Each number is 500 + 25 x the weight over its row's rms, rounded and kept within 0 to 999. Layers, rows and columns count from 0. Numbers have three digits each. The size before them is the row's rms in percent of the matrix's.

# layer 3 MLP down (transposed), 768x192, rms 0.186, rows 170-203, columns 96-191
104:513476489470503475537526508517490494500524541499494479499444479474501491468492514526492563523515487535520475501493503535501470526495520519502525490469519497482533478522484531536513528506474484516465492503468512495514483510493487491521481507489476567504563513543485568503474488518483472497
102:544513523493508442527462502497537518473457493534510481489515538502505515506524502495460478530500496505515478526485537519503546481471527417457465511530497548485524485500536534515504470490525470489508464440482480516509484488566504484515490484465515515515503494550476555517495527512504463493
103:495509467465482478504469525463479487551569501520532529505519464537486468484494521524549533470517482466510471546501466506479489517537506512526489543522528486498508510501448492517509496494538494526461511504490484527515497487501543508523511501480480513480509506541503489469506499511515497527
109:494519516502514488509539517493549527508497500501489492474509512520550475499468501500496487480495531466569472513505484507519551507482542505520494473530526515521505501508528498551558484496492487481513533441500539514480491515483529527493532491563496571455497456483509534543452505486483513538
089:515469514542499488512535492455509499461498496503511485508508529511501521488532470481516482489485490485479483492509540503591515451484501522468504511477520514536479529502470519464484487553509480470510492494479530474501522509425513487478491512434544484497519447503470523491540530517526470458
109:500478489541463459465454516501494512472486506519476500526527525492476489522528518481513468468514509494487448532544509499539533544475459475498543472480497512514500491479537487457495507475487522489523526520486529495525539472508480502484546472507517455536549504449536524514495507475494503498
097:516493489509515502511496537476523524428464479471531540508490494474481514465516503522477476505483472503478487525501504469489486535556492491478513520485511516491484484439477514508451501514535510501507504493528539468495501503510525502522519479512494477512472522493511469528498495461477523479
103:510472500508530466494456507517485552496491478550501475524555484467453506491490520489502540457485501530482501509519487520553516484505485513510500462481561499524525513471496513529446522521543540490526466474526487452497521498517497496469485487540519505505519493502475527524524558515481480518
103:531565453507514500515461472451469531515501500509456522515509526505524523443450496519514476457551499508496497494516515511475459522503492540523501507490554492501455519497496510484461494453468518500483482554492536546485496491500483486486470519492433516516455533510484508541489526466480497459
104:556510502500536518550506507497513555525516520491517494530500453502486495496464511501527510505469550509483516491489504480495489554489496486481492506470487531542493500495453517501490561493492502477490478512501500466521520495485527483517493488530523480525493491479498495492454496481507503488
107:485512506483508503503446516477494555530558500532467510475499528486496497494502480501480528511507451540505466492469482498505542480535465527448483519470560490459538480470527505462484475439534528533481509493493480504482501523533489503498512510524459511500470489517517498550476470497566508537
097:552510512500515502454426508505575499530455480494519473481497527475492518493512475500479504513491491440508467502514542496512488510472511464502505465507494448482492493473500496512563502534498495480476504517494479543530529514537479518471544500482466506514502487501517527497496454507490504471
099:447497505465466517526517512540467498519544472519507519476502498487492492507480474519505553519488536515473484466530546535504536516508489498483530463492481491518481509488467525504523492463497473478505492524516474539461456483460513524510546440532452484507472549459515479494451503502469547513
099:494526518536513535513521518491499512484511490544489510524480493428488488461520501509476467496517476452498502479497492480525521508479482521515518493511512472514491504477495495519479500502533467510520487503497498503464557487576519522556546503531515485536501521493467541499535454445439517507
105:493459468500483482495486510503520502483528465503475509529552472497502514526506537492521536454468481492485474497529460442518462484527571463496533548531498516491508473509526514487528500481507494456490491530508495540486516581446488452535500469511530511505498494484498485523478505449523485533
101:480522505507503478530503495479471498526517504535492516525466509511483533448517523493517467500560491458538483477447519546497478519496495488464495521514483476510489512483449511483449498528500550528456507478496497468493513497491512470546509478479500472514474487498491459491512545503469526485
103:492494474518472508519504469497477519495526542501479495561479471482532477530489465540451504450487446497502534480520516531436518509495515496466509475482510518465534539499508522479499506535499547470514474492490546537496491486492528486497511492483480524507531508493504506491531488501513492525
105:489525536522453500507473533491466493461525501513462504493504509531493464548489510492502550508530516491531507472507506525541519495509522501508512490474500498502506508517574499511565495503473454505519462527515527504518533508518461538452493484493494456470499462515484555481533534463516513467
099:475493529490522522468513499503531505482497476507485526480500477480517507541523504517461545511568483522455479540512476503477474505545484505470524503501492483496504474491509489505502489486483502496525501465533456474538555478521507479459487510504504458522486482537508494458489484471481528506
092:526520491516513483519460501486486510508503506499490495544498498469468495497511512462507462504476483533477501508514486505500495498479518464499583502452469564527468487474518471448479512519462504469516479541473458513522540480476526483494511496501495501509532535531505505477544474480506459501
106:505519508454523502530507497525538532516512497486522490506501454511498511455481498446491500496520521507507497453483511497516555517498509562469507485498501458466494488479487557487502514501508517512511462531497467544472494504492491495506500510568462528483475489507517497559529495492495476522
098:500525463514514514520556522498513525485515476518522519486461514486502530523480506499495568508454472486492512497482517474522532484509486517486484542448511556487523466501477522487501503505452465491541476508489502458470506508510538523514529492543544499536505565490503504472489493444472457522
105:503476509494481484497473504514493495511503516487492469455497529556525485457462481503536552509469532545490510458510472462542475519509493481486516473516465509510547547511503484475501483465507465503514511491507507499530516494516478505512496461511530510496484516519557535471490499540541474528
089:523517478507486496512470477499479517484466443485492487496479508550493515441472517468498540482504496463530472488548495487487474475487500526509510514465499473437476517525490468530477453468518501513492474519505538492493517525538515437492519473511505457521524475502497494504470467533464479537
099:496454480466528510499508509526527511502508504503517541497481524495530485499488511491489520532521478480484495502522488478541490457521536477526498465504496514483535510498486489520502464528503556483506478467479425521502483499464445442498538493562490491476555480480449485458482528541513488512
101:511460468501468486509475470510494491490516520529501545481474565512517482534483553561446485507456519521500488506431527451501489486490517475524510504533538474475520460515473511512445510485483510472504525490479495532475489542489499510518518466493543497498503494506487511510505483521501462492
123:484542493456502513517492446506484519529530498477496462499477502500471511518522504536508520508525510515513472457518460482490534513522441523483489523490513494487479485520509464493530498492525481534502498491523503498530501510475476525501539522473490535460462495492466531507484535468534516501
089:507439458508498518508480513543483479489540491496518561502514515521501485520478522471505500534480528526476502465553526469481538509490508461459481480479505511481512505491499515496525528500476461503525509489487464482487452461486484523470455517500463513465523490493449510519522485529460509516
108:513518515480538474511525515498485515548540525535509546518495508513494576526451458489531516540522496520458554494467540521510506516521487513493486525471505509488516527457502480503513528534500490487528457524524494542496513488497515489503495505466514542568488536497457465543522501488504449555
081:501454491467503497526501476522515517517474499540507536516514543524509529527507491460480536523499507526484531470478514525495434528473508500532481469501518489555556495540471506493562516480509513483497444485523537495516543482528545451492496507510487496491529547467507491509489509511462484545
092:463493458525454517482492528496455495512493500530473503512521496525479489498532506536509486467503436480507475507538506477482537493549480485497495491445477472523502547462507492485532526507491479468526551514503514562444484504508498516459496524509477499491480497487520459541468525459515514551
105:521512438496448540532539496504501483522543471444509466545512485524511514525477469482490537531561507481502502492495506487561504539495494511506519510543555557490488484530499504482529487505524448530486516519529474538482493515480501530532511464491539517489531502520511491517454505538540507498
101:484487510483504502495477509470510491511498492488522509490507511506510520491479513494537538514421488535497503488501546514496473519470475496545468557463508515512474531504498490553473483498545442516513561490546498497502491501484496506449500498567501474480501489510494517522488535510499522481
110:508487505534474500480512453514423475502499500521469522533514507472486457499476491533576482488487539493574521483541512473542488482471517479481532512476536474528512520511472502542534471496524485525477505510499498517534489503532529529543481524498484504466513478499525516496493524503495497481
# layer 3 MLP up, 768x192, rms 0.214, rows 171-204, columns 96-191
107:532517533568469513528488501504528507472511502538520462485487518538492478468504480542440463486556494497485503505485532510479521517493506507451504514519465445517510519490549500497508472517482507517538498532496484480495492514477501498513521488498502477485508486515513481514507525539529502501
102:475498530528515490466493526530472517532479510475494530470492535519504472474456514552473517525493473454509477510518491490490501495509481477484472475514508569533468493492520519480484554534471479502544555463474503457518534495513476497503485535578532474528491492438522518480526512464496464509
106:522495545572497497523504474488444512499518493516447508513486507459486472498505493508485501526506463487490518528524475484496504496531486494495478491482495482490478506517513488461529498532505496475498506524499496459492515478490510497506476515546483488498542469452520552478492505502506473498
087:493524507486533463497456528504510466566487569467486475495447522488521506516492524510490506514524515494501536527514475521457477516512522507500532481511498485492477507464529462517469549477479523583477540493463498515512506501535448505514486484527505525509517489498463461491500449517495537514
118:453490495522478513513493502508504479489484493514522513462492469505482480502501524517466491493434497458511506486491506506458486488497531529497486511508520483514507539487487506498484488491477439445493541544526550479522504529473509499571532491519501529460492468529518519483548494475513510485
094:425487541522473497478485490479522536517498513483461487519476507500470538439503499482514473483500530478466514526524533507509484471531477504494477501507489547529500481499504469516489509502491505493472488540509521537470480520507512485537495487479534459509502505514526550504490484495492512502
113:527484483551490502477492462478519502506506505488537486463510532494481470520527563502522490482507496514500520495499500499556504510496548530500479520499483504548450478519506503481508500526495505528520521431479511492486483561477497501454502515495550492499564501483520516516485526496512505464
107:501489472507521495470478502537518483524456521529477499500531479502498529488504501463500509463520504458489473517446517472479542510541458543534491515493491494510537533457505513485484513504543510539553521455489472532499466540515500511477509450495499491508472504537525509477529499494527510486
093:557476505469493485505568539498543511509522514467500467498512507519519491487502501426503502524503513513468480454489517456523504491471523493438493529512460505541466481523488479488484505483526542504540481493512553492520497541490513512533492518532508502512469488523491536522452512519505519507
110:503456481462470515432522492563483495508481517482523501465486475461495488528531495484506491542529480480513481488482533504457535494471515492503514483486523493479455473527485493473503476487481506487473533524514513472552484535481514538492464490523530482466487516497483499512547548568494444469
097:489534508510494514509502505526465526529548508444496491511482489522444511485455471538497509510474495507522546526482469516490491490534498472501486559528488519501505494509504522487435494496468511522509453524486515434465459474503530508501497459505514485469503532473519473484515549499505508506
105:519489512486542490502549478466518513464500517461480489533495486533527495484486535536510447479506535499508532523509476466539460487512541523506518504526453526471493502526460486507467503532518526504544481498525505524539526489505511484489495542526482470476522437518486498505513501498505467508
100:488470552474477472490478466472517467481491477503519511501477498513501513503498551484527538503499533482518523521521476462483540513549485474514536520453527479544527479488510493500507530530522444510480498478471492453483470429484484520527477515542508534501501539454494497454485462478463555517
102:528503470505512532483504472491498534506486557494476445513550487476494499523532495505462471502473474481485526509518511569504449510496505512442505513501519495532464537530516483497534533523534542488493535536493529487508519484501475521516529504511508511462480544474499503530464493546499487528
110:513517521477511513534471491491497530455501473488519481508517506477539533525532541488498489520472487443514532458505492439522462499479513530471481474538494473497473470513517528547588517479485476475515527484481484514475458544496543523483495486512496519472550499496527545483485448510490483509
104:508487480490479443503499496522495482477531496533507485504484483520473513450506467461459488510486477497520487469522518492492466488509531473482504470510506510510473479480506513453502529495523479514433534476508496514531502514475491521557521496537540509505485484572558500517498462527527504481
103:488501485521496492512494539502475510498454508508493508497491502498440508475483528474545448490505439479514486481534481538523474508542493512522472522459474496513475527495511509539486453482478521491532487552503502500482429539481488516532473531487515503501505507502487526503490531448518531506
112:506511487476515531469471524480518520483481500493531476433504534451517461485539463523520475482480499486522483450453494525494537504490526444479560530462497512493541492549482484522518509525494504469460489544505542500498462499488514528509497482530485513496498507486508474497503514469510490514
106:490497484489520509484511505492510570478520440493497456491517487464486476475497529513504512577500534484493508489425493445512522504490520479492521465493501565495512490515475501479514517500521470489470497534522489561485457538502471492512491501474502470502470531513525510509493499522527493500
107:521512486489496476499518446483551504494514501509482515500480493477489529518474500475495510460500489474480486494483494461496483505516499479522543463553525492532480483461562484505531503504450499479508505529497482478490481471508517581533527485497502504480531506514467536487457452482504498476
092:517536471496492491468499482506474467444482484478478473492516447457476506547509510526486537485503505526472490465514499528499452515488480538504529489554509503507477487525553470525513502525545523496499520491488498507499506481494461476503490528526521493512473507484535469456532494490527519529
093:538471501511485497477482498498503515478511532492481470526485508472472516487512517507466467512502497474464463525508492464445522540551473526483487529519474493474517453472483490476503529523487475465449551470497484487528514492539518527495493487479494461492518461527484520491479483503549475496
099:504508528488485459505496491475485457503463509519512495504436464466479468528540519517513452526469463509503476457478489506515542526489508475492452497554481488514507471492513519505537527504508505521508461480535499516540481487490525550504413498516495487520466499490504448492519548464515497476
094:471554501509451528502523508522463518484472545459454521510487498481504531525499503485523503508536496470472502449465487464485458534531496508504508535509483452504490492481516480475475505518492498542507490502492529506498535485474515490492523479461520508528499513495505455503494515498539515500
085:471476533515506493476462488539486513549510506531488517508462528530464541492472484521487500540465459535501514466494478521518464447523469481494477496469491544520496483518472517539443460491517481460508526512511480516493526549480477543533489472575500487473534508471501513510517453513511520519
115:522544494518494509514487471540476486515520516485506532511504506497457513496541493510498508534562489515486499473526478484513512496541489523492481518444536464486519458446506482535493503515449512547532530491508449558494465487463519461540495493461526525538482519536496521512556532514505522494
071:497513502498510496521538509492476507496508537510475526461473505520481495508509511533516491488493515486522513503498438524505474494478520516485504512496511485470504500516513488507496485473519465495480489489541552498485475456452487496523522479472525466533494452509521480502478532503486471478
116:475468556486468476492562551449521500454498502499466501495551490495486480474479492531495456516533474488502489524497531513518520516497487486505464458479500492537524493456474483536517503472510511479513502530524507526511490499520514484560545507503509479476482518527501528554492465530495447497
094:497564481502492564476508502518507484541505499483535495484500514482467502529521510546492507484510496467513476486531462471491525530495506485516514545435504482479485487488481490507507476535460496512495498479533466460513442500451494503506473505517486500519462493500492470492490455501454463539
096:529495549507501466465507475505505477497484459513507446475505492487487509506473527464490470510508513522444545512488467557544455518509500483496481509555500517502488488486496512468497437525466535529469472514513491532510522507475512480501480477530498546494518491515485536465485492478497463445
102:498471493506566478485496508516472469465492512478522526490462537523463537493473505479534502513503519525518531520534542502437505521498449538474523494496441497523538471502501496566457518506469482484513493511552521532492499492504531486491494515506493481518498507508488565506496527493532506501
094:507504471458504489502480434500471467477487505506506495489480532484470530503502492516539513517504510490485515533507531514520475467531481489533489491515459488515503542460532470501516488496528484450477451537500495478529555498512510548524515534515495495491552523493517570475471482512494460484
106:536492494498474510533493465483475460506531498499501507493523506507495454525505477469522487486473506530501521548495495492493485520475501463465546520458503498516476483512506502480489512492508477543549509519476500477536450507505484512506465535516537457530515482544565516511516521540478508458
108:531458499471504469497542469492456479517473496501501486476491469503494529501492529536538469523496514541530483506503452479483490533494524469505552493511502482533481485507528510518497489462500505497481484469476522479516478591473496523495492519473514547501534490478493553497522468504497529476